Weights of a small GPT-style language model, trained from scratch on English Wikipedia: vocabulary 3895, a variant of Muon for these matrices.
Each number is 128 + 24 x the weight over its row's rms, rounded and kept within 0 to 255. Layers, rows and columns count from 0. Numbers have three digits each. The size before them is the row's rms in percent of the matrix's.

# up: layer 2 MLP up, 1280x320, rms 0.181, rows 1052-1151, columns 192-255
# down: layer 2 MLP down (transposed), 1280x320, rms 0.0428, rows 1052-1151, columns 192-255
up1052 104:105105127130138116146071155094101121149151138137122169163151142167107100133177159152098136128160098126147125158169133149162105118125153153071102167100117175122098123066090149112131142111136146
down1052 106:093095152118152132110119097118132143078077158182088142145134134139133142094129133130138117155101139136147133170102079151147068119132160098097153152116161138133189141125113160121134123125148095
up1053 093:137111079138090121092105153143150145132118093106082146121124117139125085101150145098101108145120136155133129134126135125126139090102120168152133106140148177131086128119155103176159092109107118
down1053 092:134120119094095158116117129132140178137107117106136158149153107106097110115139122098080120136105102122132108168133121136090144080112108176133140160148118136138133111169128149115083104106195094
up1054 102:125113133132128125117127102155118141089152103097126138163123115164114142123132129107126122133158131159111090140129095150177146163121159159122118116142142104144174106140099129148120160111128115
down1054 104:106072143150131158116106128165107159101149129117102144092161134137123122112098081112158131122113129109098165151126150087176108130112104132139134097139134111107155113139149138125124141125125159
up1055 103:129150099130120111140154157140085141140113135101110104114088128121096121135167136138127084170163120131114129168123124128048113142136142159098134095111197151115091085110134116115103182104131151
down1055 106:149118104151128112136176119101096107162135146101147098144098125139166133134163105159143060073131161172146114153145099082138142130166103110148139148154140085152073127073157152159138135104183159
up1056 096:096115114173127129123121137164161116159103170152181105107155110118093129112160101113108100137069071110140127165078093149151112126138141151158113102156141137119122126127135136127129126129162144
down1056 099:096103118150101124138105188119182145120110160088154085111155107111150122070149160131105112096086097097144142119156126111133104108159099181160126164147136117107120094124115194090112109120119129
up1057 106:115103122118140153141126140131132113127126124158120179144168172120142155110094106129098138143129138118176093120095155123102136137126094143123108100125084129146147086092101156122133123155132138
down1057 107:159138108148161131113125182082145148142109122130143170155127149116139131125164130142114132161120121126157132139101130176136184124120114144167131134123091141150147089120110099142133081107143134
up1058 099:130093116102133124154142131167147129145218127129113152160125154120121082099139128105105146135141102166146134131096147106126151178140115136102170164155122094157141126093153128101149124134116162
down1058 100:121123184122147139074105155126128121140128159135157159103126104139137120163174116129112142171129140116140157120174166117136140141067150162113142143134113131112144134121141139126147129077113115
up1059 094:124094132093143152136098125105102116166170164115106163133126127129132101154151133136144170149114126122165094101106147145090111095135122120160132116160095135135108159133136118167126146112122133
down1059 095:110150162102122157128106137145093122180136136120111159145154142119135101139139108091131147166148131140122140141118114149124131093179133157125097138104130100152144145121153128137066138133146114
up1060 112:137109191111122155128082157101132165170117119124093113145116129094146137101133108120118151106119150198159115141145138088140116117124115146119078088144112132108121119123177091178160124114163131
down1060 104:153124124133127122150113103130119125153091145104132166121144115098123128096147123139144121162158110171085091141113119121133118188094132108154080099132133137099157143097121111097164130137148134
up1061 094:145124183114099140104075120123118138166090156111059109142100104133117103081155110146145122138114102130138097145140109139106157104132150144109132147103123132067134128152165124129156118134130162
down1061 096:099160131118088138095090114103119139139139161119082115152104134118124114137125110156160086126110137153107135147115115145127143123156157170115082152096113111095129134093113138155105126119109139
up1062 095:141150126175080128156115169159111090167123158135162097147129123096104147133146130114116122104157156124133097138121143154103154096147111137106109096124135090116158131096150100086159122157149147
down1062 096:135170141145106101147124168117100160104102178130172145125130123114157120119092120140099108144139145151090132166124113171145125093160145137121118090088138143137100089173116112129129143154134078
up1063 097:149173108143168140152158132139143170141134133138121148125118101103177102080125107122138114112159096108106150120112144110090127122170110075124102144145093121100164134140124108184145109138087067
down1063 101:142123091115112105145123128146121114117149085133133134136122085176060112115109109156148119119122154139128138108142144141095116129125135143112121146102100107152155100156145104114123188136131091
up1064 100:083126141103107150103124115121142146091157120104150139064097112166118144143144148113110109108119082145141120131179150142140183123098151105136102097093096154142111111180156143119138110092150193
down1064 098:106154130127147165155139112108121146135122102143120101145092094158080137117181103108119133141088113135092124116161103120189152139141105109140129154096126133145130142122188139109116131104135125
up1065 108:137174119121120123131153110116124116162174128168147126112134149131121151148137116137169128142172114164113146131147109131168101124150110133080140107106104167108145152144106130184108158125145164
down1065 108:169143142141100127109117101167120171135183142126118129116133121131118138148122170152128118161174093122134179120144144119145112146120146135122133149167111151116132145112121128098102135109159126
up1066 105:161142118046134110089121144155117109128128150148103133132079094147111119105168152133122130068141117158134116095096129107096104172128126099158090126119103206112080164114100103110138119157155112
down1066 104:137107131103127169088059126124118109180113123108182156130109104127161135115099152133169104130151168196113136116097110139128103127125135110129152115110107134113091157115153130138143130132157167
up1067 102:106089101155157165105055140148117086097113111134125084109178105099133141129164071146132117107108162116167140117126135116111144159132109156146167114164100123134120151087147133148117117125111170
down1067 103:139137116110109107102096117152137130081144111143124146156116129119123132168155118133138133080156153149166093127149138173143144109114142092134095150120119132171121136174147100148100151116166122
up1068 107:118161150114182173124132196130125136133116121147148117118131140087132144125089112136101135115136094135113123162104089129144100117102138070101155151143116157136128136113146162138136099101131132
down1068 107:118108102106138097141112160108129116166102153154116150140136110110184122126116153105114099168142087128133122113124127132100138138131121119083114141149132123134136128136102151147120100102138090
up1069 103:164152112148106119145146082157142105147135088154138130134134109098120145093107110108095119165101124100086136104163108114053104140160166125123128107097090155145141162160148133148124125083123117
down1069 097:133166116144168121131135105127136138102151144104118117121088129132142134103097116094128162123146112146123108095123124079143110114149144164057139135113128132126121137146158105107127129120095134
up1070 112:104119123130164104145099130129109174089097153128081129129121099139123141157112151136155158127128159106147123094165104078128141125141122121143141117143164098112101101164133123135123106143115134
down1070 108:142176151130142091083119092136113134123164139138093144124143104161163142119124130131114126124153144102147080107131144114094138135123108102100124108145136118131119168178084121131143149142133164
up1071 101:140121129144112142105105141112147127149107149097128124156144165134140115122120120152119195140167128132121130108117133157093103103119127130165090121118127101162118163152114115140148111087136135
down1071 097:120148139093133114128114089093101142122139139097167155152148182124142084134103157148106122151144131131159116160125125140131109087158091080126148125152113075094144131117107108118130118148091117
up1072 101:151148133109137146210138148085122123072139126128061111114113106088174131150127133117061142112136131111121107119152115133122128080115166112151178097130120125094167143129165143122152136144127116
down1072 099:129163148116096119116136114109138124103145140099118122108104128119177144156097129196114160113154123135099131165170137134166165096148123103181159121100097116118135122120161115087103108091134120
up1073 099:104158117166132138133118118139123090107120131139115123162157147164113124121136092152138116123107105153139143110123106137114102112103125171108124137128142140141131108126087150079163084116126146
down1073 102:145151100103159160150071074160119107136122121124120146107156122146120066098114127114155122106170114096133129162132148098110146107122140147099153130137067119127120093132078160144057106121086095
up1074 102:142120127141148149139142139128142103140101192146132106128109153167120101107128136109131093143107116121183118118133102159156130137109120124118109150138102197092116120083097147098153150129108143
down1074 104:159149081136148120115143120148173129114141089115117113155129105157129126139113103136157108065135161125114123177175160180126126104129116126139108141164134104106140135136144159135143164120083145
up1075 098:123096161109109140117091141120117123146112119130131140105134154133127141129116116137137155106117092146136132139119133150167140129108132120167109128107144098133098138134124138130160150118112121
down1075 099:154095141141132108152130148110160142115145116144124130111111138128157148124144142132134086134128116139126131154113115113116176164132094128098140164156151089130100152133107138131163111113122100
up1076 103:149132134105134136137160165145109121130107099089159164095127120107163098173143128113125156140110141102088116112127146117112152118114100091119119112109162130124114107140152145105120130146211122
down1076 101:130143081134130125131065146133059099108150144123174125113148135141128144130139123121143149102159109123110109115162101141137137105170180095149146134107157112143109112178147114136126139083130150
up1077 101:100096118169141146176123102090125135089110130103088121144118132112126142115146138125175097124119159089068167105169155138161105119105170120135172108105122130083139131110149123129144159146114144
down1077 094:136122147098133109097137185148128141124146121100141087154129112184149164152107134121153118079150139090090143174148098098139109126105094134131129130112131103102130125109112128123108146174093070
up1078 104:121115131116159154129157139121134135152104128118148106114160137185097139133089103099111131109151133136107156142108095137151149150138132136151094115102175187065093143156105110153096145135140111
down1078 104:130145145129097159160145136155150153165125146076133154120148149158108135173173129114131142086126128122126144076114123146125149122175136104155151114124133126124109134176148094125100171116137156
up1079 099:122124133170155135150119108165177149131106121159166153133135130108124143118132142118137153120128168089151148093151121187156074163180139172139108148135174132148150118102123094129145050088066140
down1079 095:114139128130107079133125124134104114133095133146157146104137142121152126111093131095108122114141143183145166052136151130112119128121114122158126133111171144125127126106137149142091066108106119
up1080 100:107116080119125099140164090169091098083098133145122141154174126136083096132106091119120148097152141141109132194139086139099105146128147097106116129125081096143137142145135130100163141134129110
down1080 101:141141165126150148093131152130109126156165144122095137117147096109140124109111107087128151139139169136134133139098159162114117082127178126089126140099122106127123137126126125126111113109086144
up1081 106:119114103131103120149153145068084176133104164136120111131160145080133171119129110160124131137158152136113128164076124120092111142132131128123110113127149108149119114140165124147130099136182130
down1081 105:125135161162105140110139142115148142167110146099111083112147150116122154143140132092136135094148149189141094090142135127135127114098144146116115129164121133121116132117172122119105091106128103
up1082 106:117135100123134150119129130132135141104088129116093155067138147151126109097115135106093160124093136121139149156163125147129104160106118107150100115133182123112111100154141137127112123157156145
down1082 107:134160115082125125107082137101107099152131125136149140040120162148133149147129132123132125134101082108122115162136128112128100122126117098110137131089076119144148146106109077168143150120165150
up1083 104:109106105167142157180149151121143113171130146138135181165125118118128149059139154120145116141136116122144106125127143160098122113150111181132143154154149116114159122106132140133134154120123146
down1083 101:138097157123128111159126142128138133141149161108172201132188111109106168086154143162127126156115156156141106114175107141133100109082138165112138147138128041124147172155102103092106131119141131
up1084 104:147112143162131124108146158108122182132076177076132113097161114117128142128150123092159121143171107102153100132081145060111146159149112122164164144159146106124142121139113097143102112111107147
down1084 104:151088165132152126135117125135110115140118152099105141144111138095129114126136144102104139150139151100113105145123146127150122130172128109141122109161106121089164124163142113104126120167132110
up1085 101:116138169103097122141125103127079151112131128134106153109095104129120162140084156119120128088114090180130127121091125141135117173131134121115146161122116119120140082111130147131109115107152167
down1085 099:148122072150151111130130091139115144105158139130106121112110114149139104120131125153131082109132131127156128132148161103155135161137093131089120089106145103096163101173133123111164106122172116
up1086 096:161155090124121157154087132193134137113124108122112119126141158109117128124117092168123116118122098137093115133128145123149104133171157158100123102121160152092137071095133138109130134141141108
down1086 100:146143154120096109121119141098117129151139141138098120127105122104100144126150141115095109155085118142151174087154093179153176084139096147116119117138139138118109123139103139146094140105138099
up1087 100:099118147134121175126143150119130123154126140103135105116102144123106146143129143107112131170136136099116166134122136136130123079158132160127138087135131158119079163119087152139138143117153157
down1087 099:106115116140115163126155165103145111135152119177129121156108137100130163122122126092118094171129155114095163139130146115121130086158114156172145093103141156125128124115099159162111137113119161
up1088 103:160090124110185160127177128161127104166114165169126154131129094142120123098148148132134134129163142122125137090171109158127099094102139132128085108069108138126177161134107109119136116162157140
down1088 102:105123149164148102140104129119107083100114146116137101179100123138142123121123113122138170157131082134115098137109097123109165147122139127151121130159115132150131133153117151125117172116126097
up1089 088:136086117102138155129120090117147114114138106145166104117120135070115148107107163119147168124137126161122120110128150177138150097122138140114139111157176115108080126131153117103161138121166132
down1089 087:133146169136122136110139126121120115118151103108136130094148133128153121121124172079115160134178146120121138171136151127134152095119087138109155141134142133188086143128110161105142109100148097
up1090 101:142110115123074104132128127135141163110105124130122112123150116110136154119121134112113106098131127154149099089135121133093150141118174161124139157113104133066128087121099099095156098128110121
down1090 105:102149086143117131158132121166105122096140111149109092166102104095094134107154115154110144149117159126113106139161140101122107142152115135101114149136142090091098161126121117112138182145155118
up1091 102:135125147117144141159154124128141161170146127085076143173157132139115164111145144103119143143147141140109116099147139127144120123114208150112146126139135148130172196097126148103121053168141156
down1091 092:118137153135132116118138088096091168132147140142086176146142117122153146147135145118140109133132140159113121079133120126114163137118158163146158135140148109166147156112157181131143101126096141
up1092 098:137106111117125111167160138111112134149151151148116110154167151138135153118101126122105130151087166106150118121154148128134111132144111153109090096165101143085103129131142120128132084164124129
down1092 096:149104141090118157117127147124108144098155130106136108099169111139162077110086136108146184149115158113130117104145127128157124120113140129114134128120138109099060122107141135101138092135102171
up1093 102:150129083134126129132113126107126118152107148106147113099079115122124156099144135140160131116107156151114119124150188114158107147101137112121169144114118099081134153111114115153150114085166121
down1093 104:165149144120174112116120108151108133085102123101147130144104129144148139171117150117147128124099123129124104129155129101133089147126135104093143167098190108130156101183123095133130096087178136
up1094 096:080127105156104107135097138106110113132127161175165141145163121126106135151119139096062104110150098151125097170157111142132075133101098071159149105128118138105142138102117134126095155165121119
down1094 100:126104172117110101126155135110120135134074139087110108141121141141121108136117103111161114152116107118075155120089115161140186135178117098097144149116112150094145125105167115128169151113166129
up1095 100:137118125137188113081124136152153130149137112153126098094108118123131147109159132090153163127128165121148144152140202123115133097117118094105144123123110094142137105098116155077152115146119172
down1095 103:113135094162189147114137109181108126103119185113126107134114137130130104104099098139132147122175084142123141149175072144106089120111090121122157115131134110143126145127158173112086133118133122
up1096 102:116091155135124156111152155155141114119120145123139109139145130115104139152108122159094125146167089171149128083134128162131127153112150165079147101122111146115157178135169148112102140122116108
down1096 101:133149142145111140101103133139148126097114116110192129121133124156104112131092106133149182127118137100125117077123157105159152141109149145152124109113119144173163130158108141130110125108146113
up1097 098:102154156143135178141150153139137133113159087146111138140139157114102144132133152118113114114170104131133107148113146146097118128132100131155121137137131129135123116121094128137084144138103102
down1097 097:116132123112106105135120133082160149152122107162129117120136143150114127136173156117103148138160091162124113157172117116133171111194143097131131141121148140173139133120148126118115155153107080
up1098 102:130123132149109134124173156135128151123093141147114116104134160129126121126116102112119114145168137147097132123109112152137117103112136163105127086168119128130117130163123152180105105133177161
down1098 103:112096133147094135101120121139141125133135117103110095158077128136139127113138055132109115107123165131099087105137104121135125118140145145101059149114148144109133106112158109136142131137123149
up1099 106:106084113157152097095103140175135106138126076088115140085134132132114169136143127111103137103118131111093147119083098122145107151137155145092130100141150102168134133136113119107088150160137155
down1099 104:142112152114115089121189087116140148093113076147152118085128121144137139125086144144091146160135103139103149165150145115140120148110134166111118127143131129117088168153121123116170116090110120
up1100 089:142090140141093137102128120133140152139132105104094159105106113119158123156129121131125183111061125076168083143138099137141139138104146139107109097117125098106146139117143163167111183151143112
down1100 096:135127160111143130132121121097147140132075158116172136140155101129165110116141160077137176116106161107146147103096077112120094122083149113111120143153152139118113149109132144123107127135083097
up1101 103:144109131113113164101157150130117167143177164127096167159108095128106122146116160158153114119128171148088116087086130124161168109138118081149101118146113172100146128128112128132122123162140135
down1101 103:126129098154126150133181150114092146163113088110092156167137154099122127150130147127090114127168122134151109101119135132095121096164134119118114101126148131122090146130108152080128117161129156
up1102 106:120094161093144147070130096156127109110104132089124150118119154091132124122076113123172121097105107061085129110116127131128121151165122142140111094112132144091123112125129110138114155142079103
down1102 106:150128115163078146143111112135162124128130158089130122123145076169124150051120119118145118135121089109128111138131125151116085136128112136118117120108123103172113094173064106112085109105156193
up1103 098:192140144104101132081117114124122139143129110092123140123168145138125151149163150097140060100130139143143152106140102108143149131143090150123128143120146118134131149135156119152119091106126122
down1103 103:179115115115106113104100110096116132156118144130128125060140154074110115106133110118117143119108167103082160106133158113127105128124111137133155141097118137142141169136134108132117151143135102
up1104 100:129139132138121123139123151149145129125099140151123160123097178158119123114100141154095143113128114113131112140100135111110099116145143113124125138153130113121140170161178167121111101129099133
down1104 095:130158131145074130129158106146162124142109139137114176151140145146122126102174127132132137163168108103093130098137151093098149116109171118146156148171130140126152121125162153140070136100104148
up1105 102:184125101124075162110092105081102103122105116168085133128144125102129188151138066125111055099136109143159141136121156101107113103131089105118112165095123122155133097149099119125164151117125174
down1105 098:105148123110157106102163131145122124107100142131102129132105107130071113143130108130126119117168132104116147121122152132117102140112094141053119132113115139169104182125154121083127162132094118
up1106 096:145141116156125159140120163137158146153165105095157153122139152107124140141082107138122129169115175120088125097183097144125110155147112157074144114095122142115163127113096094145157099116157128
down1106 101:118107122140105106117125152128126132132160119096116154100133158115156076109126102121134090145149159158114146076175113148166157153125092153087124120131119109152177125136120118133141111137120113
up1107 098:131067146159144126132171143125098109096098165116110162159154189139145131169107156134096142175125148141103120100146145146135177124114096112154136173111137134124162118109136148143119125121173124
down1107 093:110115130155131143165157149104137122148133155131098150155131096101154092142127134116110141118162174119085140093142161144126126114105106151177171149104147106134106131137139142113109077133173128
up1108 095:154124196175126135120118112130136127088128080133150093106171149157161142089110143153155152108147136143163117160165123173138149093144105137108070126129106148127115124124129113142160128146095180
down1108 095:101120125100123131113127141126129149142131093134137134134113121133166083150103149118138182096174172128125134151166120147134167072165129125117156114108123126120105166126143111125137154107149127
up1109 102:102130158122141165120127082123098115119141117092178154078149109107140139143095082154145161117162078193157142088143135099133134096140127120142130112122116128103112159138096132150142176124130154
down1109 107:143091109160140163120117126142154116093140121121105169117177141161093187096136136127132091137114143125129060101156102125109107141147119119088100136143172151106125150141122137108114185134143134
up1110 092:144088126126150128089084148168101135132180118137090131133126134103138087093124106117154093134099152163110164104143104111106099118135122130115133113153150089108103147092126116112120175131121139
down1110 090:131139111165130128118129117116079139144182161162108118144123120127176117090167109128138102116095174153128178112128156121125165098099127140118138168135109114109141102070124145107118124112153064
up1111 114:146130105137144098140120108133113125126155109160138122126134125142122132110140087166098099116115127150133118118109169117139106116102159098188131135165092131114149120135183128155129095141163129
down1111 102:106161126171128119112128112061116145095118144141096140154150129112134154116109091142185122132132126170131116115127191143122107129129149095131175146093085148153121141164085210129101087097157124
up1112 097:127138151130127092114151087165115119107127142122126141092122092133164108101105145139133119133173136088112109169160109101138127144147089112127148104068149129104115163108108113126117110149148112
down1112 095:156125167074130182133087155125114141147175096139156137102150142142096116132093134105113114155117139168137146136123139109162089094141148106173142138135113099133143114142135144100132122185131147
up1113 106:133082094132094124148095142125106137134146157134116140140133104153115138140111127149097130166165143119118112102130142098108100159089172140144171131172131100098132125120094095124119083151116100
down1113 104:115129080092133154149097118135118128135120155130130131091131123093103163146126098133148139116162148118102113143117078156121181086138126179114151064097134140149126156155151122141121144156152104
up1114 106:123101113125196127105091135116116138106112097148111137122123138086124182121164112123147132092161128118125093146137117151139122084148148180100112128119111141125138109112159144120120110150116098
down1114 103:142158146104150154128143124093113142093160127101144120178148125104133100116126173178098111143142138116139176143121141140124105104116121175102137150135130123104121139141151153106105109111143112
up1115 098:146154125136163119149128107148072116130122142137119144147148176155139115171100115113126137128106124114162116138135121130121126098080150113121105126115152104153139093098144093148090134177124117
down1115 098:152160140101144117134161152133109138093134144132142116115116165149145132126147133148134123162178155074126144150162121156121141111109110124096169111126167099104133145106115157169104107171141155
up1116 100:166097143127129162076101193086140147119160114096126152076178113143130139128076125150156133149141097168144120130143188165097157147132136140122158141135176133152119107112153099176102124134152152
down1116 104:098133121124125169130128134119125119182139162179119093145173103122122120103153115091180098140095147144109130147143105150137150133178104112114124137140152114119144133134153131141170105137126179
up1117 094:090107094125157094129159090104129108123099132117131146107117079117140127130126106128147132105142103120146137148083124083100131128130102106141088151114083116118117153147154151113134119090134196
down1117 093:094126137148126151148146131109123105140115123144139153115149107134162109086129127065077154100143132113154128089137154105200150117128121147139161157116100118118103112120137145115130147100083164
up1118 106:184116105124107135138123151148164144125136167099137115164122155156149167092113129117143123058123150102186127144145140122133129122172135109100093101112108140137091135096134109144161091138153136
down1118 102:138126107155115153124110105119092130157117134191164126157086152094110108138118102108137122126136114147139140123150089127162134099173181143136131086139119160114130150148108096133131138145130089
up1119 105:149117126083104129174152139171143129173160143106154117122075083095121138148176144129068075117112123099114107144094114113075123074123090153137187147131127131100086139115169204158100143130135121
down1119 106:133105132095141130053163179123102162140102152118103100112126156090166128132156161130122085112154123119087099131107136118158109138124111156134153157145168087092095136177120154141150142116122127
up1120 107:183110116140131085108100122121093128125154120114113152142116134107122140108136120128161125137128096113117093138122157125118131159117121140106121114104111120130134153135139119136096114173088123
down1120 105:116128147072181114098152127162115146093086130095122117157125116107142174082184197153113148122129107176106114105120142120074089175090139114095119138164135121097122129149098115090162149126155137
up1121 090:101099130136125113122117174135090135112134135109146192130120150117151142140169142094160130168114130110172125133100119133127104122135159123121120117111136109115148115145141115076167107182087138
down1121 093:129155131140141143128136145120125130092155145095109175144144116104136115121111132181153119139098118093139113120126155134171150144143175159169152119097132102176100073153169139081106130138121131
up1122 097:159149142126124117083134108154109107127110125104168099132116170150137150150134180165108134166143104106139081118069136094127121131085150129143141149138124132104143112089123159152112158164112079
down1122 100:102166152119138122136177120097178120141101111149121124091152113090137110125147103083114154138095118133137140129121112170133130165143116133135106122140191152111103115133120156104115137123181135
up1123 102:037129127136155149127131103136100125125106142162134109138141129107092109152164174123157164105122095122087135103114116123167116137125097092140093124143088129099152091153127148121076112156126141
down1123 105:159128153124162141098135117146138145128112132123111154134143119119133153095123122121155101104099160115125115129144128107136131106132149051159123153123059134155100130174149141145134129117102128
up1124 097:129145125113149198138125158165159116106148166151132113159169136127138103157123125128132127132097149152129114113117152093109119162132129168126164112120118138106159108119088131101120129157083129
down1124 099:105119110177157169130119134121091139167172121140157119126155130137085159115115136162128110160114109095132151116131146101130116128155110149138162100129137137102173154124070141137116171098102104
up1125 098:126104122154166156144122145178160145096104084111137131137155077179138143094141116133119124099095144132093142113131155125108120121120071152103125148166121138101072121114136130141127137110160092
down1125 096:093161131138111165127133158148129174134107131142112124178142121136110097085121111129152132114126124098085129133149145118143142137086101137131111127140144156122100153118139116106099125107177096
up1126 111:116106049149101142155154123148125104107164128135118161129137144170078125108114150150117135136122098057116132149155096132152109120156164113150102121117138163134145129136123115163136152151079107
down1126 111:138172136144104111154181160133125113154136121098097119166161129119081148083112154149111128128109146131117099139148104135157134123153139141081147111094120181137109122148109131148133164109089125
up1127 109:106147088143120111126115144133061106131160154138134140117097136135145142109147099141106116125119146129130113137149138160063117106123132130148190076194147088134111136165139107159136120152099139
down1127 107:134103147131119134117077120099073094118154155113160116124121089147138109100161122128151120126170122118145137137141158120130162145162119123149113091140175112109131127193140155150130141118139110
up1128 118:110132093133128123147160128120129115102116080157128136148098127167136144145127113120100098133125139126157106156091153153107106103152116138125146102150153135110100119165174130116129131118116077
down1128 110:134155109154130133127134170124135136112079136147144132150094107132124159101158136159130139100165117167149192126100104144175159131137102148138116100101127137136166126160153177167118117085115095
up1129 099:129128154118140095103110135094097108201084115136146131130127150155125176143155106159131094133131119149137127104108070123130153182107139188125108078111152138109108133131106125116176125131119121
down1129 097:154155149135129143078105109104123085136128115097112134128096125123145109128138157113133134150111129157138154114073119090111143137142093140120134130097120147122110135134125106075172112120102122
up1130 099:108141144141108147144163120145149133134073159151122169138118152185173170121161113140144138151088152154139144099142108142149091187154140153112146104146107102137136118137114156154148165158128136
down1130 102:100131113134137111128136138152171109102108195140109149100141151114145155107127166163124093143117138140149095091142147134120102125057141147106124144155146146159171098205129140149127141147097119
up1131 099:119137097124090118157173138182141127147115134100162154130152095073122100179123100126118146098162086140112156151163147166161157134170112166084119128106098125134116156072171163134154159146135106
down1131 101:117102115107106122113157130083122123076117109107099130138153124140115137143153148144105145091124139117158113160167104137145152146134115137153171122088101118143106170124118158118139140159132036
up1132 104:113167071078098133141107113170158086109107160139119095157136136164111153100145131090089134155104119170145069135149112106120099157142145118133153124142116118092126137141106095154088132107144129
down1132 108:110152136126133174129113158142104181089127156122115121137115087112110132096139153125101141105123114147127157154113107169075137091170118119100111166128106141119142148150137109131132140108133165
up1133 104:087119120153109137128150150130109089147100151127129166103118097105125141154169133126093166144167143146132140130126198128146129158062098134139128108151129115133059111122092159136155145133113078
down1133 102:111102163121140065059163162125120078148114135132121145119116095092171132133129134118103149143133134141139154086136138148109150112126112117129153069109158146091115139057122134131100164127121125
up1134 099:168106105126122167103138118113140146137109105131150112138142136088117163133094142117147119100128097127143102134130163126181164150136149126135090152128150114098137089126142128112117118112134099
down1134 099:138117127108105114161132137117132170146125127137149122132135173130131136117157136160089134175135094138118118181115109140111137115113137104128113152101133075144090086134128118130080124107132127
up1135 101:147142108134130129110128148140140132161119158111127151113110141083127121124152152135144089156119154104138147134110110143123162123140159071138131184154141129085121158128118123143153159150152118
down1135 098:141167136122113118135131148149128162124148099130109196109106114122135143119115142113117094114169141152170133146121109153109149145126180133162111142129093165139159156132136137153165112154120144
up1136 100:118146140113138086128145115081157102148096147116100138187119168100107143132158130097150136102100109140130138165110134097069126137148105111135143149149120089099114123149098111113117133105105120
down1136 099:100153134139144109096120128117131122158164119096060077182099121135143156147163105109115138105138121139129101129114176153088098092111073114116123118168144081084069113133102116108140122136125139
up1137 086:162119119122125108155120098090122127122149110111114170128137170111161128165151113116121158131119087160141114105118130118130114112107106132125124121166105115113123124120138095096141139110111142
down1137 083:108120160173113155130128100102117115115146123123121147127169153096148153173147115119143125151117120131131101116173101102188086134096081117154167149147123070153067118090142128130122140129098074
up1138 105:094118111124126147157145122109111152117172135110162159141134156113149158141102090143094150159165111154120125105085086126129131150171120126111141092134133123114139113096133122130150097153099136
down1138 102:170138132180122127170127123133116105135159178076150124143185131170129092137139113119168134142153115116131103036111109126127158126136118121118128090125162080114128107124120136110109125138126127
up1139 096:092085093168103148132116127158110136143080166112156129130133201095084156097142135146138115113107126140068115155151137116140130099125167150150103160151108102096114136132123093116094144124156154
down1139 094:071173131162135124111096116122089108075097176158106164107143187151098131104128142110144077144166099173129127167144146139112133115161123149128090142147137101161111133131125123122163120126109126
up1140 107:145093163125109136126085170155158170128112144125128114140086092127148181151088140133149155107160129138153101123130115112078089121133105102168150131122080109134114142090071147119136093113132115
down1140 104:088117111129152081175145105119142121068139100130087096181099083120137132176125104147132166143118114136109092096161151098091100087136152106121111112159116155137149140182117157114123132095126115
up1141 105:126114145105149102160182125104103118156134098141162155140099087098137163086161151151100131152136131109130141105136130139128139131116113128096158096125081123114125168141146100160139144148134121
down1141 102:116092099146136118109119145146154179106111120096110092116119130138121097079075068084104143115122152108136115116115098099110101130181126102096103133115112147119155095127108112116162096101141145
up1142 096:119093105151132175128120125096130135125131157174126102151069105113112160105119124126126115137085134138094120080092123141111105121151123121147119136115170123149125157162132135115125104085128143
down1142 097:102114129134120169124184156103135152113130153142132143111125142117146064147137123158155109132148138127152101139064138130124138134149123121161131130132163114145095153168142132107087085158113109
up1143 091:129091120116143101124096129115100145137127145114149156175111112179083155130119122112140104136133115155110117190132114111081157133150186111161123123170107088138109134132113099087141181128094102
down1143 088:088121166152112139118095134117146178150118104087116115113127148094176132118103123132151141150142106122100137144142134078129159093178086110098155143106137142150109130107091135080125113125106105
up1144 093:133137130124122112116173167140169141112135115121116151158148144147117168166096137104111106107130092127113143092127099069127122134148135106139127145127128120119139129139128142119127150169086135
down1144 094:068178124118110092122145111110104104164120102142161064129137115136130111129154118102111104144154135058151118137139117098139152155139082131114082154091116139106132119078145118118084119117173091
up1145 099:154186106107099171150126134115116122099099099142113151127072168131138115130158147142161130118117136128109095122193153149108144134119166116125146138162136147136115114130131125121164136086141156
down1145 101:150150109124111157129136128142143142146149101133158115090158147130143121158158140102097156096149110083143156121089192162147102062130155150092101108155085144139092140110094136138129127124112108
up1146 093:152117132108120099127121102123149152119115136141094118162088111124132132078156127147100143126135141124104143135101080144177149136094131126138114102142171145103117136124128108104147127136120132
down1146 097:128140125131114166117117107100140194138176093148105154123133140104138112113137114148116118126113127106124130129100131169148115158119124139118133149186158106102088149114135127105132157156117139
up1147 104:147129125127100159126122107139129100139095115149124132153138106115151139128160105138135130117094157113152127164175144136133131145103149147151120131094121121166087146124132104138150135108148123
down1147 104:158156102089141127093126116170137106126134150103123122130155155110066133156186166125120101135157137161122145143137156083131138144135097083110133118117113093115115168186113115113134116089117151
up1148 101:157087150135141122150155139158146126137107119138125117119110104148142142100126107146163094107141095108113112134158150160126127134100123138136105103120167162080096145150121117108109169090161137
down1148 099:112100115140123143111117132150114150163162127151085151140128120144143091111131117138120082125154118128073074159151086104119106122096106156134150093159158150107072116131146109105128151109100118
up1149 113:127094136092103151113131130137137094164091117126118154142096143121142147167116149147148159125154145135134126094117139137153096117093111169127123121146183113102120142156163152130150146148148139
down1149 105:150173093120074133143148117131138091102117089157108104108145118155139115148120129135103142164184113135110095160135121120075107166114093133152116195087178107148092140119125130069116125123141146
up1150 099:109139120161122095192134153143129144177109158167135141123116150145143141160126100117137124141093147111142159087132122144128111136106091113148154141099141138134129138124090137128100151102143159
down1150 097:108130114137153103163154146142159138116139094123130134117129157166142127158138124150150130127126114084124135102108137139116105137177155107164159121149153102128094090112134166091118166113126139
up1151 100:128146140179121142130169128151159167105087156121139119106157130126118132179116104174154123109131107114129118105132119152178104156127135128136154116125141143118146132123149141126125125143120122
down1151 098:124129159106129147132152119142142120123165133125117138101109116129153090118095111131182079114148107098159163152118090121165199111058135150196142106073090097133123153112083166132139121119120148